config.yaml
n_layer: 22
d_model: 384
n_head: 6
n_kv_head: 6
head_dim: 64
d_mlp: 1536
vocab_size: 32768
activation: "gelu"
norm: "rmsnorm"
norm_place: "pre"
norm_eps: 1e-06
positions: "rope"
rope_base: 85100.0
rope_fraction: 1.0
qk_norm: false
attn_scale: 0.125
bias: "none"
tie_embeddings: false
parallel_block: false
extras: ["local attention windows", "gated attention", "a smear gate", "capped logits"]
init: "uniform"
init_std_qkv: 0.0191
init_std_o: 0.0191
init_std_up: 0.0191
init_std_down: 0.0
optimizer: "adamw"
lr: 0.000986
beta1: 0.9
beta2: 0.99
weight_decay: 0.16
lr_head: 0.00661
warmup_steps: 237
schedule: "wsd"
decay_fraction: 0.933
decay_shape: "sqrt"
final_lr_fraction: 0.0
batch_tokens: 131072
seq_len: 2048
doc_mask: true
train_tokens: 669400000
steps: 5108
dataset: "wikipedia_en"
Each number is 500 + 25 x the weight over its row's rms, rounded and kept within 0 to 999. Layers, rows and columns count from 0. Numbers have three digits each. The size before them is the row's rms in percent of the matrix's.

# layer 19 MLP up, 1536x384, rms 0.0373, rows 304-376, columns 192-287
109:499464484488488466495458517487486507528524533544458539512513467499497490524484550498514452558530471502535495506501533503463511503481498494493489484517445489453493463509516516466511475497504474451451511461495448483467522477513479527479448452510461527542519496498467539524525516490481523511
110:451469450487494527530507482501495471473475519497488549535529491525525529479520485519539524490479499491490446474512497500526482467501526494498449489513504476519443468491498482473507463482509509465472514503472475535533484509515559465492497490490487517533487541499539470475506484465529467473
096:503504516539487510550519491494477495464520445485483553505491480523541484507510505481480507460490476512541488507490527464501483464501533546526510544503468450470553454482467516490463456526466520516478488494492514498499491493494462493481466497505534474477481520463480491530566518496480526474
089:482512509483522525552504463514492503466492454525462532493530481520529506476460501498490528506494481503490517511497488507489496500512481484490479493514519491529550495556532496511484462471506491515504508502509519522470535504477526484507481485550531482508529515448502460539481491510483489493
100:479470477503444490521510487449480508477460493468509506508484513532520466489498492512533484527459527491524481528482466481496521550478494458506534521548464454553465538491521499494456519474499492462498512523524517506472502495466518474536455514487479533545494486482515555480469513504522529456
102:514472505491493494516521478476494504469482498502437485482535439516524463509521555522519503474482509472496572499512498476484497556486476529472498500475480518496542521473472469473470507515511479476478546477498549490437549516502505526514487471462511463463522509513475527563497486496522538478
090:450499494515537535504526488480503496524515511539526518503481515523514519482507461482514480506516484522500483499527464512520487460535523463533516461527470515509544467494522516481516447494462487526488491478504522542528489499502487542498498488546451525494523549476507494505502509522489503475
111:487531535544501521497562510517462505443480484484484498500462502537552469512486500520498496538496480491544532546481521515503540518460493512525458518466520495554520508504549514481532479456470523542524494494478519518466465478532504497492470513471507491481509530510521472490495536547498465492
100:504512498510490493489503503491496515506499535486474511548510473484494522510479478530549471540473508508483491526505546507451501511478475488540532476505531498476496466516518456495537540495506481494452491531501523489514463501480486499497514497510463531487465507468464525548547492523540482554
103:469509483500551518502473536491488462510512492516493542485516474502518514504516431507469465476462509513527480517521496498416489500472476487491550496532479527521523487520493467495499481457524477508507503489511461531534448501519512518519493475539513523502484488446509483443484525495516520501
105:506495512517514498486509488479510487442514512515505469507478511466526510517459534513547492532505527528492506464484530480526480486507517493513491485507521505501551478560494459484493459525530521485550487541506493459495517521525474476506506494516487499481482489489506516565526510541433502514
094:499465532480462502496479493508462512499495515514500503518476507525522507496510515502542565457457479499470484527526455516457484500486513501512550515517470503501492501522521508515502476482522493501514487519459488480485505521450487498495471541474501474516477472477519507511467520468503523498
103:488467464519534496538478509479523511528536476506513521462493558507454501557478548515510489528480522517490519531506479535456533469520523512540501537482483479533508505546509524493502503519478444478514525504505479521469507515469532496497475491526503507502460462515476503535516453472480552470
097:475477551535475503505469470465506473479505479460514503522467490505515491495508530466498505494511502556468477535489500435482546542521476488487496455476551530521542465520476503538528487490519494492509478461477518495433561555476483457510475527485534516496480497467504479490488493473503527447
104:535469502500519494513466522506528528449484504502479506495499530542515472498427472497506460470479533535472468497488482500496473491515515540508493525481518482481543502530474544514528522520458522484490429487478450481473488462462513500522432499504459556496474489476479457531508540510479519499
094:495464483488469461515535510528461507527529496509515521517507485479486549477481500506479476550512463442478486494542466449569529481482510538529491491490478514523486511485471479476472473512473471473495519431516504494540438505519491541523514480507522498462500472486444486488487523465539474503
096:495510486463500510487455489519535488532491482518519536454479494487539502488515541498479512563464509467514496489504497458458475479487516485510476520509523457521495495521500486513526482498533485484521487501523495493484452559517483496531501497492501521507501483514471492471546496457529468460
099:496522521491513532516516499462527503498477467508481513563509513506493492493475473500571495521483481509479466454546476504541573513474493539529516508517459501499551453511487506511535503503513521489438483493490510481452509517482534481484464534549483546493485500490513481479476466499529475506
107:501499510502519531487455518514477515486516483516467510487513505535465509522476507502477501540483495534496516509483500508460488515531477535479500510526501483497493503469531540517543484496514492505512472492527499519483503461462535471498522508494520534499506487511526522551568510458521504515
106:495480471485496552479492472512485497486479441533487511531494477503528506542468468471517522496484496525562532498501511486481508475501536499515468512540451483495520473494509522511489483494490475524456495554500493443470484473477531523489505508517511504486514468452476525479521506446543457540
107:536467526509448454483513492485518505529521464498519522499471473531551467532488515484505513550520484509489514490509507523528469498475538511486510455507457493493488511545500455519483496465494481508481514492530493491494497510473462520513494497518496476521455471501469550484528500517539470496
104:469505529521504511502466536476472522512522478490465489481466517575572502487457513490548500489463509531517513521499508468489488522489499491520474499504541487518481486491494491510505481519511491477479521476467503557495518473529477509498510524518463522502456496499469486486517507483533528524
103:446533488468499506519503495478488460451515490549516532486514464522486497524501504523452483491486490491525537473503476489484494472470538498532456476474522500484490477500467464520553505543465514484507515495481528484465528541541469477518472476508482457494471513461529480511521525481468506505
114:504517453477502488500497511469508478429499479474485490496505466503522509480511543503491513517494489511468562475515464443437505486466526492496526519506502472524500499507500519532487519493538522492509475516498463494490486530506462507526502496516516476512444469496465534538495502494512551502
100:492461493519518497555498458515544475496515466520479498476489490544516522503455532493473495502477492501540486461518532519521508503465501536503457508521461473544501477551511504509470526501490456514497449496426517543464524468474525448516538553514486516517484480499518515477519518502452501436
095:527465470484500468518494501516507485481506490492487466450541495490487526524483487498489498494481515529542573502515486528514481482499493487503483492532489507482500498487490519485472485467527531508507503470503478516501466509495478512416475484482511491494505537478524515480537508519493515438
109:506494513499516485521493505487487545499492462494498464509518520504540524486479505482480484512447486513498496521538489527476531503474515548506480495479520518539520486503525471515475502472481471487494488490490492498485503450488537503496459488494496457511500496500520503480554512468485483475
091:482482524528515529499480548531487504505518519495496516525515503540530509551490486513505543475480523525520511482504515518486486461468489499510497500550491499524484451537476495473466518488520512491477454515517505513479515518455535493507440498464472541490447515478493512521530495481494554507
099:522496507538554499521508468501517485494497497542520550569506493517490498484491511493506513482506494491557499483510501420471506447494503559465503469492500528503526501521511533503505470524525501472490490515471547507438519471494518513518476506546474518496494510480503539491509507515458512463
095:512500480481457532515542498499460515515492473516525518535520494492537511498516459526467509501485505467477475500507475516521490539479511489500524501474500497501487490537480521484438517547488469544497503501500519536494468520469510535485520540526509467513499514478434530460494462485507456510
109:507452502456470506531457466478478471525496484461518509510504487513538459517487507495522498503451480512522527472537517517498463509493479514532518524542473488479480459495509465527477482494512457561506528510471525485518482491500517485507523517476501474486504524522483531536494509492541511538
091:480540521465457536511465523501509472539518482524477532481528482477528443526507529470503535437443485544517482479482502497510510550468508468502539540530523522474495487515507491507515453508491526462517522494469477488489543524468531479521501464550543503451494523508524495525531472456485506490
104:525486448517441458498527512505523474518574464482498468452514497521508477517528516519504490478540527526496549486484466484535488563495515508501503464527531468503514512501470513497474472505517529484456487514510540515522489508516523513467509476490494465459506497509559522507535481476506542498
094:483450512526460534518518500500523432484548505512495515538498452503456477488543520528487546488482540539538486453494476496530489502520530503476450514497453500505538477489487485476483513466511502482515451460487474492470519489525549516516515488529502481479497519476489514458526507487478482528
107:463461488479460503503476506464496508485523465491521533478497453501507523488508466474482514474462488543560487498536452507512505523502531479508501522541500497527538460522507521479484514510514475541490450532507492469517505501530541496497512510463473530492488510504490495499534504473518501502
094:505465515500510495486502491470491532481532444518468442480523504498525515537485497502512493526535538482523526451460569488498502546468479493464463447467455514495520508480503518493495456434550523495515480514470492535507449449503492541440510517472478506499507523492533495481487483494488545440
102:511523510523477484516526520469500528542500460534465499473525522542538475490518510491519496501546510493453500530510471466450506528480540514484515494490487486522519508539494441478500511511518529473498514466493508566451501487474526479524454497522486508548484525504477509460536465513536512500
102:512467492468447485496502505530465481531523505545460502491497490487505504506517488472508465462498490486511531482498523490472488552480498482490511510563462463518510510530478484528525502477524519517481494548497446505498452507509524513522472472513536482459493530449513495495498520533529507511
106:499479560532475534529490464478476486494467493500533504519537478557480495463467481501551534536488509516550515517496461459514484533535529486483495539474549516532488483518456519489502524513483533473514505489496498508515457477504491483441516516491501505510480537477465503476519525482476507532
115:495493518475461514506522508500552489467515475510498535531460476513530503492492496502498541485486506501516493459505498456511506475504531507500485510502516488520494516516465530471514489558515494484521511493483507521495504476499523495507529547493457530482443556510505484474460511482487482487
107:514501500489487508521492465494479467494510465534466524504490494514524516486500461525481505532498515493498489492521468486465486523532492534474478475527486426487522465510494506477464491532499494518532465545516508492514489474522470525525506482529538467462424492489514488523506534532469510495
096:512444465523537447519506514485475499483514480529518526459498496493460531534519504503519485504503489534507481513486464495442493507518524506457545487510435462512547494463543477494469483497461472490517515545517495460503556472499476463467513513485495488526481497513473490482512498535518521519
101:532480506492555440534461491519514489491547505528522503473517480491451512499526457487502481483502492491495538456480473482550521473493494532491503493516421493516492498554478480479477473521522516492533463500474477490490487519487547466478483497482519462482510512495522476553525511502464477506
100:525459521459470497504506533494469501522467525505529540527501452479493530533484461503493470497490499506531513513543552517533502473522524532547513479513453501492531472510534448495511481513486474516507460536501541533541502517517530513484509467504501503488466501521466533520481503472486489503
093:456509489532511467530478508506488503466471490477522506473483533534498477507499516492480543525464488502537531474479470471538487487512509480523534510508470516500462500535494502514524483518508493512491505512447486474496466529482461514496538512534481533511506494536453478529501495504502478537
095:514443508471550525557540439509505508513510506490493490467509524494510475506500497548508464505446485459507535516507498500521480542475509514517479503512511453526496505532488499507480532515493488507481520477441471484519533515478545468471474523522516495521526471465487489490564465511511521507
090:476452531502454487503501489509470531486503456550489467555518515508529440600490435489455471468531488459518505484485499519477478472489514495472497536496489482533491494493484481532533461519524523475497484489508503495479508488529504506541504491521511494511481520527471501522484499466538508501
095:516458527482498507487506554495494479450466428516448491525541514521503475464458476468461523460503506481474523550527483470515489476476518499486480474533461496494523461498471459501510525480512542492519449469528503553482526488493473486469507484514498487519549509471521493494508492478527522478
103:492473543530517518528515550508495518503495478490519450485471469506521465503519529508480524483505530521527496508525477466505521476452535466487478502509448513531490499524516500474458491484549486514485489484483511472551538484484471500447524510482493523507484532533493529449520527489484496446
096:473485506513466534535534502481518511511501514510545505447531496511467500484553508522488493507499450564479461490503551483508463470471529480524517465540472522538532436476454471472552521478535500546513506484487524562491533517534500500446508491503526501475473511482521496483487508500500535491
092:535491488483490483538497520495516527490558527496558519534491475505519507540495502524534543482451510556476533497495528495529505521509480545522486448523496458544531510463563491526454542455499521485490479513467530512530505507460529475471518462492503520463479487507492526499477507537505500511
098:456498517508517515528497491491518477521553475494483502445517515471501449543519490502482565480477446510426490471524495527480489521539499487470475470472494485490501502525456489496512512488489519458525541498523554514447496513510485447540473523508528516452467534515511473509496502514502472502
108:493455527507514495513491504509500497462495519514501473471508464518486514524484511509494492540484466480527507526483472538461483474537528491505495498510482501501447499521504479506487498494535460546491504498506539503467440482506495505516466497500535451520491527487453487499564517474498518490
101:521497505456495521500535457527522499444519498515523477541475477574502495553485532493519532541420471502528537491542508468512537464468478503487487508545503496497501459505478494457462498531521508481507483491447509450472504512465438522493543548482499490513494524514504537488512482494493514450
098:519448473460485506513522503527482502532493473517456505477518508517470527486473499497490471516470510463518545446505519545497468487465500510467531518484498513497477488464527471528465456476473526472485485459521463506514473497469480484508495494491529480499468477547505498524518496493504520497
082:507461532478478476523478507512495524464528540455544530530542518484518432544513489535485533491496441501480478488479497517514487473548484488497448493521508484510534503520495480541456465526508491534516526461443540487512512491484506477453502533478474500487500484476482530482521521525471494485
101:510493479501493525478543496476522512503498515498492503566465504512492507517492473528520508514506508515518557438510543507462502487495492516528482490508510462535483462543485493491499470496502504510517503472498499492469483490507536474490508538531482487507496502516486480492510495475493539469
097:485488554499530478480484484506497432486508526506504436479514471493465530505467502506496515525494528483489522518499552505499477473505534506528512491531435516530472546479486466513519470484524515496508467480493529484523455541524538513524454469532498465471527501499527517500515466507507481538
094:465496502517525499528471556474453502531524498505461527552453471541494492518481521511494544519533509525519495509505496487504524481530477458548511458522491513465487520463524531490487487472538449490532477486490467493507473509481545525507442533529538542493524498488514504519520509475484517480
098:495505481511503547553516508520486503517524486507472497512473497520474496465471449482524492477476506565506502540524545514505473494493511517535498509466484503559554512514492496498493486520481458457463489536499540495487544475487517504524478498493517538479502538474465539483505460518477486478
089:499578543476485501493518502531493515457515472518510510525542453551520511474504492520481548504430470536507486496527509501472496488477498522464499487517532485546485495504504499530456497500503470507489502530533481539436523501483494480452527508523474529487500554532524485513504466464569489466
112:526489475453548519507516501507497470527497528523502502494531486513512478490523473493482540505422498489501502515511488502493487511462535513504523474536525484520493493463488469459462500482551509505485535449465516490519467528490511478484507484486497499505493522505458513467562497498508508497
094:478472478508514523522509476454471492543467513472438502494513476465539498493540445508492494468527481525483454469498483509482510490464479493506431474514481510515495486493509478491526530511479497515444494499505491524509473471488463472488499485565487486515463516502522460533529481517488478530
121:459530528474511501552513533473489439509523493507531494495510458506553443506457507488537498461537513511502523473495504521491566499519485459491498514472517471502498523515501443494489495464490487511459470526482483526494440495470482522505499506465509526486501507495489506515456464507514456482
101:477462507492479485503547491475501490495540463485491486505525524494464539491534494483512513497485508552506481478494504515486502462527525508485510538523507489541521536541489523532473511448526566475497469482444481553518521522480550520516509496469493499501516537535545517497523514534524510477
093:460533488507495512496536524522507495525494518498523485537505499497529506497477439514488523509489471545514471530463474460455510495550487491452523515458495414488521526509506481510480458495488531478518493488475522485494504475530500478499507523538520543524532513498504516513561471455494486454
097:526489501530505523483508513465486489509494522557538498509501494534518522505511505532486468498532485551493503533526508477508530459530525487511473521479476465528500499499443491482486453499483491521528479486558480493459488501453503506531518496525502492490521503476498473503502500485536492520
098:498506484513491483512517531453509527463489490434500475473532488485442515510470492508503549464487506505497493481495541522502501504484532505519530484528466490509551500478488469532500497489477472503483487499521499567446463472440475533473510497476487512476490528498527497494496487499476504488
103:501502492469541467527520485500485466500489514502502500516522518545469496535503478521501518457492515513515507481527492496481502510506498462489502429497506494518505521535483521479492487506506497478507517524506511508510467559514496514486445499515496499529496516518478538565490501463523502507
095:524495500491475506519491491524490468495509489468511517512518491556562523473471484465498482491459519486498557528510494446471529500475483555507497500531550500530518468487474472509472475502513498472487491445454512483506519475519524520474495505475537475510459464526538513517494493521481450481
104:480459515519468524488466497496524487536524470523482493536505492528510491500499479483520497500483517506493476510483530554462522525492536532495519490494496452531479510527457473522461481449474502544417442515450482526520486503513462540510478510494453456520497461488485506498505513485489538476
102:491484482516484476494524487495494512505491508504480490494482489548521507497496486498492531503511486514541537483494508490507482494525480528475500504486506493518518523504541503526502510498504512434485490535517503491462495499481544473471498511516509564508496509490452480519553499478490554480
102:475476500488502486505464490497478506501485489508492500487528464513475514478522508480534517496470505518537490507518496531499471455504503469500543502520503490498535461548494491488483493511480557495466492549506553534501513524528467525481533533486529484543483530552489508508514506491525493468
# layer 19 MLP down (transposed), 1536x384, rms 0.0221, rows 304-375, columns 192-287
104:503518520485490497514485507458509489522475485499519503521486517532477479493503500553497533513533461528509497485513494496539519474493506462503455459525504453496537557502521517495469473496507530501493473472503525478514480503456507464498479491466502510485466460500492482518496511546515520478
122:505529488500489466510444525523503470509518518448547475508498470497509499481515522575450504507524494504566546493504473501502490512458502501503549489504484473517504495491500485494465506544487525496525507511522481482466474498489470508495480488460511496531452548490452486488468514516467516488
085:510516502506489472543519525515494439523497512509456479495504511508530455528491545473559492462502540462482490460503514489519484471509534488479528505524533516543476493495546502479480490527498485523476503502501500449501462511505520449485485558542480497523521578498502497496470510483510483531
091:442548478465498459496462532471503476502477513511471498535559511488526499540530511519518479505500489517574506497503502506525492471468466494484493484510499480463454524499480483494515500524489454507475511476496480455532488527506537537493506455518553458498536523478503512496472494513505521501
106:526546507546505511506493475455506518511536482480518493505489493521490497489483508516468477533468494449508474514485494491500548472535508496514493495489517457555484540489519516492454522523500528491519509483483512551518477497514531479506504564488504519476507445472475478489534547505499532500
098:490531467520505519509529545475536483527486467473508538450480534500544496464451454504523500537521529484494475484495512509516501505503520523496459458495511508539520510485508528519513480479500502417493496470516512485534489474498478478488521502454525463499483467511474493517470501529488498475
080:504513504518512486532493468475515454543528478476498510494487489496471494482507511499543522507529504504506509474529496513468515510499506499489509523527457462527535522517505522541526522549493472508449462521493473521507462456472515472518490500493487529512522565525464481493551513456514502502
117:533479473523522467507487468498511494524493488564534531491537483492496449496488525502461526517503484478541504499514514503492485488518506463509460558495475508474518471491464468515484531510500559503472534550543547493523489497532540515527478553491465487509490509507540532489539560518518560509
116:503499474505465473477504477552479441483524537485508500466478528515505460500498537507493497509511519530508468463501469525523515439479486493463496471514521473519513494508457505518505478523470500488514490454509494495486500456494511497486509501504440485536452507452533438489468540487467520509
102:469499484500454472523539511426511432525459507492499501472504537510506488503518538543541499545523449474528513510504483477545494478496464475506475532476490482491485523483508538479540515527508503476527545516477519475451493503523481493507513489492511515475525407484496487498507499529500497486
094:512505491515458503487485512447541479495511496493446506446476487483491469484526491518521551457493478497479504489479486479470512524435496440521485493508490499499515491458508518548499516514543514532506466475490488468502496467540508536513489499492482482497536495492459510485512483492523481485
092:528542502520488490501475512479463491475493534534505524515510501494504470515537503500528496495547524491494476464530531474503486466479513526473469498500563471510503529467488502486522536502534501504528486486518502514548446504482451513494522486521486491530516460497459475529509516476508461538
096:535494520522512510547491490440507471542539494521502505512510516444497517498509478519532548522493483465485469492547488480523500473468502496501482498524521485497548536534495553485525474517471497501508528466485568503530499494500491494547536495499464501531526329467472479525510499516507514489
083:476530462511430544499525562380483482509510526475482535456530509513467509486462471498527517475481465492517462503516505548444491447511476461491469492498454486496543523499495531498470481521516527494490483505472464517537525488512514531538514468513500513466498550519515475485506506463512532518
095:522533465512528505505488489592481491515488494487531475530524480488487500487495539486452513497502490494502493492487521498520472491508504498477468436477517521471489516492476470484495480539519486537520536502512506493473481512518466505520557460524580490495530466527487501539452489471534472495
094:502487488512516457505483479598498482491492538530471496457508544475506501486493498553492495487524566504482494478477512478441467445466514468500487507499520469499439465503522488517512494504524470484488518525487524495508479502524492498463496503468510491508469397442522500502500483508453504501
087:496490503502445478490467516537496484538523499496507489487514487486487517486482492547469465505537470533502512491498491523498508485500496520507527522504514530540477541490531475494453484493499470530532538554514506472525503491478500525465514487514521506449477429500518510479479480509450502506
093:525480503504452501508506510401505489502538518512505520481486488501469528536522515521524499510495490498525504489550524492491462457500490462514478512507534484508473500469455520499514435521508525514535529479521540461523475464518519494483484475525475467499479549480499519556499504515501517547
098:476497466485504498439510499548486471499549476512525485511495503494504477524522514518509513494506454472489471487526528507531507504464472510496547524482504492494506468516501488498470493500509501511505493483480480512479520484479481493548491512472474498468543421544505524553491498478482517507
100:520537489503487486424516515507497492480511504529520527521513482496524502488533498437502480482484503472431477506522507522502496448448511484499520502511516531499469503469484487520524484535505481538471525523509472515532468517495501488516482501555486487510540423537481507484474478471460510501
123:523518498509506538522522529518505505500474521475517453473522490471481494504498527489479511508457501512528524477540511504495476499482458523520518506472549483512510463498526491482495466520508497486478545508486492483456530471525526492487504496456533482484494476481520475482533506511416480482
096:534548496498426497521483485398481435500505501498504509494486488511456482516474469510474528486534497487555483512538486481526503477495505474522525477480476495469521529555486502525495470523530460481474468489490543482516499504517516538502486531479523527451523532492526497506540498507495530488
089:502479535512521516509502507433540490492546488485492452515510522482483483513498455514544495523515485497506519499477509484503520468502515490497517480538534497513519530511487483498504513489514498497498474496515507468492513455482493473481476480492531514562524488508472471475478546510538531461
103:530551509505476504509477510471477527539517460510510481488487504488495521495490503536523472502503507490509495526480472518495471524472497476487461507526499509499508492510498570469513505541510489537495512487531500495485501506502510523515536497507507487512499407454502500503472473485513499529
096:531509499491439500572465492488497486475562469494496484490482455525498502514511483574496513486509493501467465507510498493496519507505496504515510519487531517478539470508480520493509485492481513473481498505450500500505492505475518511506464484503443540491493512492508485485493572500521519532
105:506524517503464555566547525475500476515497479521477523491463533470494477513525503559478490526504502471510499500494445501535466455471473513513497514457537476507536504487455538464537491519505506479505548518526535494546511504494496530522519506475488493516503488521514505534542513549505517528
104:499500513522513496539517473385489464495454472502482476482458492500489461521512498498480493450542500486519488506503508518520511477504467479501488471516475506507492524498489508475478518550481532486490496506460487505495481480437459497518496493516492547495486487495525516488485524534482529481
096:499537511557497500542491493512500475533499439528512523445527481517504497511505518490521496514506521492515534497515503518549466508551495525478529489513548464481499531499492476481487479496492553478506494496502533482526515476468520500507478453491477487561545528495509499520500504476495517506
089:487529483485545562484498486527485491493480511466474521492485509498526502520467478529501491507487505501489488526506546487486454530498514509507537518475487529471494459473530500470498522509538508515499479503484496510531468497515494520475530478526512529488527566507495511490478511503507461509
091:514529542474473506502509491442484495514479518491477545512510524502523467464504444536524532504494475547551540473527500513496515457444487526502493500464503506487507503513508513483519504502556478506473505492511543517506501469486517474499497494491523511512479522502482545490495487499506513461
102:522483479502467483500539512509509478478529464524478495560494500527458488447427508502488500516489452550513432490537535482506488490453450481485533508479491489503535508553530544488515537511491480455545469471459514509494517469439495471508493463503545526481520529486511484506482539528527489523
099:512461530467515483492511503521484461484524499521477510485459479460492508500493497478471525539472481461513487496521469475531507445513496444536461485511488454524511545532488512442536491482494475515474496463504536520484498479492532517483510511469468495519505532446518482524543509537460527514
112:497501485514508496481519478589486464505497499446506498499470548523472465478527502511498486533488499459515469527464525473497531478494471514495492494507510535484538484494458505501479509486546502540530530514463514504547521479501517493498508512501495514520473479497533473501491519497478477505
103:472500505516469486550511469484527478517506522505511570506490519472475510472502457548528520547490467474513501492492498504469475520495486456518543523532513526528503479471482521478505510531501494468511498510501522512542460508476516483539504519456484496513464581490516465517459552519539503494
085:469487493474511486488467488366489498500512502450530488488504509513488497543499511466514508526478505444524516486494489503514485518511533504488519484505525513504494493526482528511496523537496503470527511498468513469476519518521467505504510480524495467541490492533511479504516480501489490525
094:564540528504432555528488526463489446515527537456505503486484502516488462556535536512486481439467478495494485450485502492526501495536495484516521500506480473500523516453534503528494498533449526510510481478535514487517475503481508532543516496491517516500538569475509502519509467555518559474
106:483510527526445471507511518529541499513517529491531536511500531469512496482516530513504529486443523521534476458480514527520556490516496478495529492489504512528500514505550500500484502486526533539517527502477508438537476510509529493476486456483479494504530556496523500508518519489488501522
110:473492486506497530507480521604493489529505480478542546506472475555478501494499518441495517526488508541490471487469519529495512493514562514516497504487509514503519491511468531531459518498456516536523466489526526500526500468494527467480486476434513468510502522543495469500493501479512522480
097:489522491506520492496531511490548503536538485530519496464462527435474500537511534519491492459469508480480512523468524484462482491537548434524509475548489497519490502481505535484494475537467460533461530518536478479516501482523489490544485505522515482480549532538527471458474508494516508529
130:526522501521541489533487509605458517541480515490471471512531482445505537485512486465475478492495486526507521515466535472494459504508465537500466491479461475506527470518486499511480528448454504519539515473506486485501522539506500507517480488538511483509574445540539529549539509504509499471
100:500510455508498453482547461501514482519523498504488525506505529498494503497490491506514490441527476569485478525491480472465497500492473513470511520499460527514495500558530482493475519507475500504523492500502502522524476534509482490506501500514514510519506538456478502486492504500515486483
088:471533515503486456504552515533485449531484455500512489486529527494527499518516506509526480509466533492483506509484494493489519464496493520522496503485486514496514504521481522503505531461511516505464504473514477465535518527505527543506445466500521532502470507527503534503519511521506499490
106:484499496468448521536531497568512510483495490499487538518500485539527485448472495497499501551480468528510468534487487511464503447492523442508515513532545491523509503508494528554503519469517523482505495473480526526494493526500509511540493480529496455480494516551459502501463535508516514488
103:503518490516491455511505468474518506504484525516486505504480537505539503512518515514523485550543495462492505568512527554495523494485500483515492488448529474501533516514481490508500525525526470511500519500499475514524467503522465522508479490552472522502518437477474504502528457521512488483
110:543465517558484526532471499621494460552505567495474493478520545488500476512529496493522486537489536474501482513525510494494554478516486461534503487507508475513509474486494492513523490532513551487510543482520518495516487481492515488496531502456504463493521463462518476529479536534489525539
095:517523514485506494541512561464479449508486506470477486498519474495506523489491529495481473518519512511484484492502488461474476479507433480503497473467478526506519456522542492505492484535481501449518524484497497467528496504494478551499508470504486518506543476530528471491482484497465508494
086:532580502508510509515493508478531481511490486490512541519506504474498502510509515483497501519513497504504515501535489485509462489477517498504500481472553493506521505484519494517508518527459494523510522440544501473478469515496534478525506484474495450533518574473553478503490482525519493526
102:521550442519457498500484484523491481553490544535507579509493503513511543499501537514516513516546487476508503519526477521469478473505521548506499500500527495495514511482522510493517468525452504475486503506523559491490487514490548544492509515512456445539480488503490489513529479497454492495
110:579487486495469490541495481509497472513461524509475509465512506447546504473498495532525483501501514522555488476501476471517476515478453480457519546486524522525508541536504506477505522545467512527530515492513485479539474554521504515475493489456460496491514489511508510473533547528480522489
091:477498526535503481495518459415518484495507455493486469505478545482485489481488470515495511503560506492501464513483478495505485474438490504486525528471539545480482530517533477548512509514514503479534504504486501485562508471504510556500514476483520473545532577507494517497503503473488511490
090:518500459495469498491526502487463479514448538492487523465498514496501474539527478505505440534527502558521534482491499470518485469465476530504475490538521429525485529521488503490513475551501554471488503456500513501505502510517486490530509534479439466481499461484512485510533508511542513541
106:514529543522464510528515499451479456493498540534530501535487489520458498491519525512504509471484500487509487512491469473501521495517502502521560489537517480517489469510509486464491496552486494474465536493514519543505472545521533501501501509478484506483538567482520516542515539501527499530
111:534525475505509562549521502539504508551513458473461528479483517489503487499526511514506454501484517472463482516457453514518452541489473522476533527500544486528488455528517497512469487503451498529503497473485479475522484480458482512526477479448526487484478535498520496495498526505538496480
089:493508481520490496465530509471498508470470555475475518500534499542478506494489472519505485494523488538482468503552540507491498465481483472504515482472485492493461524508476484553471508470478528477488491472509472544538533525554508505551498511512442491496529564510493497520491499547516493506
101:520542546504498493531490516586482513525498493474450483496528503482495474445496478519526559539484479530519466481502483469508539488529488490502506487511510467496469518510494508464556480538498519506507491482487560486504476493503519524487512491536416480500512456491561505488531462544530479505
073:507530493506484482511575497438450479492484504485475504560521533444516470498492479519518459540516488496451496505459495489517525502454477487509509532498501509531502518492467495502521513490517486448493503490560542488478471535482476531490467488511557465471511476509491508523523487536527476496
098:481522492478478495468507514441510486519505501491513433502507468474487528488503520564434485455495476490449496523511530510463480485529506514454503489491480510541489516447536491443491462534491513505489497484494508495557481544506497539487472495506478490488489501516540536524482486523469488528
095:503523509487476495513488467511514531481484527522478486481483511495539490525526493500484454512519463509559513506522469467494504512480481488496475491499524485521549484458506534513535518468498510511492540534474498479457475504544518473498473516489467454485482495514507491512502500493465524479
083:503483487521482498485542458403493498496493491486478484509490495529487463526524527503534473529502453482472463472521524493471462461534518525493526485495472496535507438501476500476465503504498552514489539441498511543509483475474510530547486533523461491491496438475491514507531507525537497486
092:552494498518470442526495466488480459497513531489492526500497504489525482497538539540522504522532508460513502520485496496522458501492473484504503493498511511530518538509502532475531486517508528481526493488512500537498489453489473468530523496502459505497524601462528500525535510483516495519
094:505507504513462504511496524510492453542469544484482505494487490481529503485525468578515488511518463487505463486500476515536484452484483470525559522495512513488533492461527543500518497475447540525518535490464487503509476478526519535548494514498477489486520575507480479508471479537479539501
107:489532497503491482493526505426512498514491502530483468486508541507472494495468483496537498445518494510525476516499475466438518519496478538493478478473449487503482477540521493430520473504482491451473473501473536469533544477509544485477493507465533483536530512504510446478508462501500507469
091:487509511496476511498523502373530458512541521454506511431491527529527469519520499540552508518471515539537521498424490505463519465527483502499521519485504492482497506532535467500483497513475483533497512484508549522485451448499539464506511475488470528479491543463475497479524513511498523480
135:513497512488501544537471478491468454527522457524509483569481515546505510489494533471529490514494519503492524486498491508503508498505450517463504467483485493475551466507473496459509529537472484457486511495489499459470484509504506480479518529514464503502503482466506545508448464465491532504
092:468528511514484470493483464451495472498537531516512516484471523487517535520493549499500477451463462511543508464517503493504492500463513466559468456509515529457492526524514496490502477515501493505469519488491564535552529481509454496524521502496508463492491516483487527510515498468491518520
094:524483486508462497493513509525489470572451528531511513511491486468486467495507494538547530490521554493521491469545501517470479530420453488521460478500508496490518473502464453464505484511557482502479499492506479469512483509529522472527511483525484477493487470520509520493458497502489524490
089:504480526543504465513485486394486477541513521542497496466512511437507508466482493497538515493501460522522496499482500503525509481492416474492513434514527511482484516534506477478428569480528507562519494498490565505532485498503516542521487483462522464523529485462499477526501510518510518513
100:538514487507492531486499477436504512560529481488481534491499472464489471512502512498517510486485523491462515484462505507484507472520500450490536473471470490504480464484534542473527509569486503519529503470507537517485492496464507475519516485476515513507500497484442511485481471484501485504
107:506547473527482544519522479476493485536533482494515500453507537525478472518521530521508496499503470541508526488494482498475439532523485498518483531509471517499486485540492514534540508517484473533505479511529514489505482470466543492531546487491499487476479548469525518526541487503512475476
087:476510531517487514548480518535487484498476492502504554496494456493488534507492503521522533532508527514469466455498532513523474465498488453502514464524525474524491488482478491466458505519465520482509484464499498508532515511510530486511504493488468500540510375474496479472467465490521486477
088:484527465486493473525478522400520538521548483475504552468494535549545439533481524507515534493506483503534513489484521478527501499486511480561506472495482500505517515513502539498529492522497504488543493522525498503507438479481489499490468503500456517494474383569487515469505459497491521462
095:500510503471495501513481480410501494548512503491476528529482468469449486535508467549494497529478507483503490500514520512453475472547475465502533475517504525511533511506498496465461469491486532519532523486476504479496508561527531487524466499487500518487511599498521503487523549520527517493